python train.py --d_mlp=192 --init="uniform" --lr_mult_o=1.5 --decay_fraction=0.795 --decay_shape="linear" --batch_tokens=16384 --steps=9144
Each number is 128 + 32 x the weight over the matrix's rms, rounded and kept within 0 to 255. Layers, rows and columns count from 0. Numbers have three digits each.

# layer 2 MLP down (transposed), 192x64, rms 0.0921, rows 37-70, columns 0-63
036134146148122121114178107090132151206091105102104112167053157121169113124085166129166179137217094184087111158077161132157145114077154055152100100158132126211107072104151133109133095128124163
079105094144140181125124088093160143104082124052130139139127057127124127152145044079159143126118112049164163135157155142093148166125134076125146123116120145152095122093124173074119101183137147
124121177170146131178119171096125149070121124147177187119122112133114080126150133107148162103137184227183114090111155148091160131152103078111184120178099118102137142163184093142108152156105105
123086089172150096079159100160128168251144094112113113098070121099157185125143118132129133105162087118133130102117157163154104102086104118155109148148108119127133164167142134138121105128141167
136158110168086125168177107116136176150079110132127117146165146108179105125108131084168131149169174104146099119135136119096118091147117147141096127095102122109193172083147093137111140051140112
163156173129138054150125134086108130044134106132169149155135109112136132111090149088119147123158146113109103163133140093091078122106107139137112165094103149123093119148146140187108111123075131
148162111136135124107101151120110106183098101156053158124143104151141100133084142080129104115099092149107133158117072143168087083131206129106038131143084152052111092148127115119132164090165111
140112103121094134175126100097116122060105153140187148084095062145189096095190221079083132170056113140133114098106111128141113142151119149168165133102111124129111083170136174131066054107088200
051121128153126095086141111105117185107163143135120103131179120143096125082090017106167063130107109063253154087161080113105096162164132101069133162116099096182139094156115185089057129128151151
159150112108167208117095113129212141112185117106078148185094118089093129164117088096136082130130122175104069149155121156146135099120095135174069173149075103131132151116112169149073145136128136
182145110115040083125108181139130112163141102139172111083194142112129108152133147113117160130184175106089104107103154060094117129135171114114101195116108190185204134079115101116095115183167188
102169067087121094116099139113148134160155103117120096128112117150116084179060183145124115105089128161138098159166113105074097058112117175126134157108084080082098065151184142086100180141165162
122130072092073087110225099142135136129171105108140080152109115179111136160089116157149147118180125121166165158145090135159129048113114087167141123049093099118104152160222117094162131143151128
153096139149117161098108175056164122181108139084121112171114142133162106110094080154111152171153060205131117168124122187125133080120085124111107140140144150144201164093156118060098102169134128
077184065145160115105090051106085153092134126127156047085078082106178152154097108177168057201135090120127084107146114118145141143137165130142108089159110113102067106101158192169112128111164129
101185115114142112177087154088153061085095118123135131107223121089126083110131040095145184224076142117128150143148149171115070143098081126135193194144160113181052133151164150156194122101107162
136147110131112131123104110086131111139139154137091144119144122135205135131120071098092072098117079119075123142094179179189138131142149115123084151137115102208094137129139122154179130123115144
151120086096125112090148125120131108074132084073074109149155142083121131121121152158138116120134113086153088173083124098100139107079165115194160083096193146072134096136176098120170125052114152
159150161110142145138128123146144112060165084157154115117123097081124095140172114103167126144125197125086091145137114152091110130084135168143151098124154122121140104147124147126109134095131147
132163118088149168151113162109168130147107100120133091142070152129112155081062153083121129111115107128135110143088108138115141139117077224126138139136123106096077085120110060152108125147115079
149117116146105113171173093188110121177152092099165062140142091121129167141124076121147110082133143156136136123157149132141184088090113112172120084093126079160093150133145204128199154164113121
105159145129196123121135087064153088171099159145145158105140140131173167134066072120114094127151159140104069138140134149171154095135164131117118128085056129162116113167150085156151102174185181
122117170154133143150115141132168147210125155106097173120152110134138127180138144084127153120113171091127083177088097149105154139107103064093176121167170133144108148080106042096098076072114161
163164142122147108184109154106133149110143158133150118176168109204102189154098123121163123100128128095099134181130050105139191108145150107148091203140147125099093109142127148124082172147147151
143125131156103108148154162145161081174137142127176140141134120077128148100137191134085124109112144140183100065168147170176109148140096170163126129115068126128130132150115105097157140084098171
135068079043187102149067144162096172130122143104159127122119131172081116156097152127121056134103137101109037133060071123102093125150100129098045169098123082120109110106125126111165076106157142
151196160118161161075144158105085104097140088125139107126074106188136126135060179097088151145100129135067102159145147092152142163129068153178157125091088149159119170151206145130194121076120167
121103109179141145144153119080080133070131134178148097079168095156147121139093133157131167104125126110121159083131148107145174137093192077172132112153141161169080100148174161130190147182157150
180151124076118132148111146110108169138103176139103091165055128145166121120135104147115131120163102125120179174098152052166153160083105138154150158131215090066100097098104150127084123156129123
096140154110146156177139071090129172092162095101161193107137153079110152195144148167099158104127125144158103175091171203161089111101140194164169154137079140180110106152162103105130156124138148
120114099110154158158089078175135131167151122083110100132060131117124141121134192154154092166086110117154116090097131177108114128158104127072152145110158129099120083201096094100163101097172096
143088152141138104141135093133131116101107135071100107131138120078078131167156103145169184088132118150103106128150126147102121065160153148106092069098197121129136129177136094124068104126105109
149118105167163149203143143104170148125128132085176154155080155140116102161142148127079178097098107143122075065118136144162146117147124108090146156115167094102131105068125124164129105149100079
140194087086141063157150095189117116085059137164160148150116173088145156133158113124084111085099099080111133117151110189129131194113114115153167138090129131103117176108105162130154117142176142
# layer 2 MLP gate, 192x64, rms 0.421, rows 38-70, columns 0-63
161105127110123117123144101127135113148153135156132127163120194134120191127115131127096116135186186149110109172107132077175099159188160166148123103176149106084154176120127091130102085154089091
060111114141170131163100127147131111188125102154151103150096177129152204095142169142125115137151112112086123160167140101197107147139136150091160126114127152117145107103176152093083073101154184
140141108141215137168129097094059108119118134177159122111131150095127106100127078096104091147168113083119157141113205102183148151095151134135119074102089144118112106107125163162127141128166118
125158102174136087150102103137117092188187120148151109159091151147070150143098134182153103133147130135161131201142129136092140159159104105152099132129079118117141078103127180179110153123122143
117089072160127142117049129138135150144134079102147152111189115170133135057104114146106177121122121165109149169145062119131137149097127111127096144101183124109105107081109175130111092196177162
150106160092199100110154119102155127137113112164111079187142159141205135173154087177090086138161130095145089104149197100078188128159058131115166100141179127128122146104110150223150050093125125
126100164112093129071057128188162080158147118158129083109109105098096164186084135133186114139109102070080095116109177152130111187136097186087141083079104117134083167163162120082099108127056152
085137149106140112053124108136110075202127227137108105146142149141116189131195133148036148133133166179188089133117164091146140120090067104070057146084077115126168166114155173102068095064145124
087144178182158141095144163146120100135147083171111105156241094143120154098109088176106165075168125161180143155147131147145091117128138160104097121139114137060155124033148043110085137113096105
145163119095130094122127113067115142198135097028096131078120153147134072203139098175072129131112127116164147108108195099139158090126207163081217158115134163123154151136133177118106111162125112
168014117148159135122170139166123140125104101147153144139123107088157124152148078110129102165130167116079096097102087154164137159108154120131094078125120099168151192117123152188210135197108059
089157172125102165130105126111107111203133142102135173098080141120074184065114089052157143061129163131179111135111089128140045167118126111173044141084083153090151122146125148133132137084162107
131125184052151168094141149155103125096126154182122078109102136131105089145172155151164110085133147146142132113160058102167137172156156139202170184159092074127065130119106139131114136187181083
152155150148186125060188142135223126164081148105094094162142194186126122088194101099149141078197082119095164128119170092130158107094141125103129133108110155160102119139093144157106145163072135
094154139150110153165074095131138093152095091144138123122132112104105110129107105087135136172127061131099123127155182151107088155155108144101154227116107114193131134095188128190156120164108115
090094097126087093120130140142108099148110116117141138133069113093126119155139144140077180143109126156130130097128108103117063110159093182155146102133099146060133104101153118128081172127100166
152093122148095149134108064125168162125131140102134079101073155186085102148122143057151123062116146081125136127110164083115090168058163150169094068138124169150112116143156152143138140116168147
118102157111148118117102146120139134103124176189100091148091133126108141150171071120136143127108112067128118100103116110112097151162144098141148141155088096149075159147137139178124139149166122
164114129060116149171126188139092152111133159168052093110130191071126095151108123172123141115140080073110124110137127027169084130134134115129130171168051143150102191129131112172152107115145152
168109060085108139115109126058151109152096183120100148148105135133153057135113156135097164145101114120134121086105108165111139156096119108097108127182115172104149094189103120131148113193100128
208131132126159166124117126136096102113175132087093086119148122064126101146135146143115164090138057153104102128135131138085130141107164124120120143141182078113141124096136158056124105162112104
135115114111134036126150090114145157184129150117102183120143144110158144079077165129118143146202202096172136145122113085159125155118191130123168068128163127165094128031134122097221103168117161
101187135135082154160191120080080195124092191153112142136105107143145098125087140113157168140139106125110084099153123101135185100137119194107153128121162110107056144123142140152139160126106140
132116135111132180162163128164150091151090127106121113172125099119123094138134174140102184131140079126131137098183158118134105147112095158139156058082095101109101166148091112070152080135080112
174118057068159117095102091168128123112113130131182099088092073136081172132169091105095125129175118090140065126128117150213098129154113153098098162091110169107079191133203111125121077182163099
123145191172073171074153107067147104175121082081085139120163090175092117140082116176116149143095146118155097132136057164118162139118103075115124145101100106102154197146135189119132131129157121
146087100138136151094111063102122121120091147087083179132069136162093132115162153105105101075118114168137082133091123077119111121148181190126114124155123101100151096149106167099158141097137212
188118183080185149116146107153101152101142169141099095093140128104154098126068175145088076145111145139115190067155135135141117097095077139148102104089094104154163166105119080122135142126106137
147089146171067109082117203089130129121154192094141146082120111061183098129123115139116111160173139196146149104195138113117170129078128124138059099104143131099166137146096153151120063151086123
119163126173132068142169119104131159124114185151143153101143114092169117118126104165126127172158139050158123106083104117178119150042131145165123104161108092167164131123117129114149113163165142
148094208095141125149181094136119158132159127103159143111118099129167111175113056146131152077172141100144177101117133093145116123133107141125155078062147136150087144112149101150132080148161112
109163084194171131066157089152131115086189121105125020131137153123102141160180101084099141147154127149111158120074169133170144174120139149127084151119170102097152145141073168153116109175098074
146133173120150053099097154158154158132113216096102131116119109189132081162108153096139126144144110125123093146124116104095099129135117126116081132118130113133073122038143106137127125160116080
# layer 2 MLP up, 192x64, rms 0.429, rows 38-70, columns 0-63
082137104120138176095100093111169181123094145163144121119096151154132092163176159108128165179082121134109113143133143113086120106117120095157148137133100116144090160152122146186093076101086153
116077108168087099138156070119094151171147101116099134174141092094166182140126146104123088112158147134089128134155118123193057130126089145110146114076146236155145177111180198044122054118160161
143127144121029131116099140145200130128167149072093123151125117139144111149121168164156121130088099173154102115114073183077145107133130092104129154124149090146160127154110063083122124163106126
137146117181116128202142155108170089129212115109094170163114100109110088105104157145107106138137131148082130138199104124121129135106113122114075138107100154085132098132104145161077111185158137
129046054125130143153109123176154150135143092133110104114202143181149129138078123144084123133114100176172092124128084129106186124088165122128134131113210098094147133095125130126127086121144083
166139061090148135119128081072128172046175080116145150111152076120150130130100136090058124110103104167136169097159085156131089137150190113184135101142163187173173129097181076152168090187167135
127093147125144067143095105189185129199149092138156110078130113093102106137112160165147086178173123108128084182217141180120136152122157112118144137134121164146108123171106150135165106152117194
137177151121096189104149083108108067086137108164182078055037176116184179155170153121094115099132146082133126088050112148169120176156099137102157105138071099156114127174129185160115147153092142
198099108124050097185138124113142179141098152095125140101087155104208104099123160113143158147095090103113160122175126057117129156146073125139158051208148146155103093165174198123202078159156141
162087114085179159139088100137113168179173140078153149125155116114104101171065081095111158149165137096106179136149160080115092131122168156152144130101167147185168121065168107113211127151070127
110182109168109124079114110053204097086186140144136109126107172128137117148160180067163141104137173176094121142159105106098125126148086153161112115174124130085087094139087128152062170074128167
170066135122172110156172150180144157087099108143129123149185086160151084145131132135146156200107133097068166109096170098143185106133141165116158148160132062195067137111137157080125140171071142
114122122178091085069117119189172120137103145071141101116157228108135080111140140117153146185137127141139116096081142141143177149141125174118079115082106089167135206184140109130123116139097148
109066118175132124186090114104112138083115126081164152061147097109189154159061130102109149147128155200140141101099182130126084173144093156095156103149120147104116173133175146106054076158112112
123149173160109196103084074154147117107074118184125094126065097166075165108142169112180131143071131136110126119111143132155053090163079137111148156119076174173149191113106118156184132115176029
100170133135132159131168162156138141133121138138107125156212134166122151144085150107223117102143157100165071131131109161146151150122135120051135138137118111139139143150092157103191089143179140
079142143122103125120119140077138168081136146058111138173115093122152154144136127147083127164081102163151163139145211162110068124115157106139128063155121123097071110131117151149140121081114160
128126133083149119130100137154156127131158148192098085154106143136106132167161082120130118148080129077120116102122109093103101145154134095148110140168075117127088112132152119171136126121141133
148089077145156148142159132114120146091128106160165117086148110156145173146146114160168144138113147090148135163079131182101109130103156087157090123056182127166113087060133113154133161190102111
140132213137099130200156137164118110105205055166176125110139108157115156140118145151200068114144087151138116173144115129101123131057125134127085143037125137121123186113081093100120146085150100
066148159140049112109090144122135147119116107140172176155087094209106144128122110159153099106128151116138127112147110134191124117165158113138097175134116178108124142185105155160075162148125124
127106083114118072075177164062095168098110117149084156082192167152120127099115084132142183188154201181150156074161176119178116093129118111136119116139129166179172134128165089092143107190087147
124172132104151144143185085089055179093104150139127123092101118134166089105087123068125109139110085148105155085134141075167155166170121175119161149140110113101087165115127136134137155160138141
073107140150106121046135108134191121119153169161187071110086139169101127133123125191139151151109108100101151129137141063134182175160135108077094142158124126129134072144096125174074140140022120
178130084179088078160134159124099090106129115149083132146083034097142108101150092073113146139106080113068115045103133089184133124100081096147149130131148066111098122106160100107167128101173139
138135127139182119099123114099151098145140072111116108150135098165090096170125089146087159095159111105144131155105114125113157181139124124061141173060138123124137162169174117094119116090101048
119133144142155125124095216163112179147105116106179110179168122116173121183106118151134114158138133093104161106184159156124119093105089084093140106115107123170124137108160098140105068120130061
092111070177066119135093157134128093172108125092149198163133109150082148181165110073127201088110153139146070167129138152097173124160150132119138092172155190139114078132153160112113122131178131
106172074119091093107100093128114098082145109152073121199151150155135187112115150110127142110103130105144141122057143118073099124141185185098179165166142092111152149155093090091099143131170120
189136112144167166044159102134136154047129143162075089072179135104174094155054100172076171136111196133056101085126131150095154171095139105173124145142123131178127203059142138129117133216099121
139157172110130149137120131134149154173131142101156139118129112142112137155114094156076142107158137090129110199166165118138153109104120144127189088079074119131048124116158081092143121126136138
156107092140105115190093151135164117162106075095111132194136174126089134152197117139158102110048094091114059186160104139130099143170159140159112094085132086096109143105188150117142129139160124
171124124152147128140096142129119181086083217143089097169138142107104091180094173138099066137160060104096154160134173132086093109130076160073048115151170143185082110119142140130129133133125125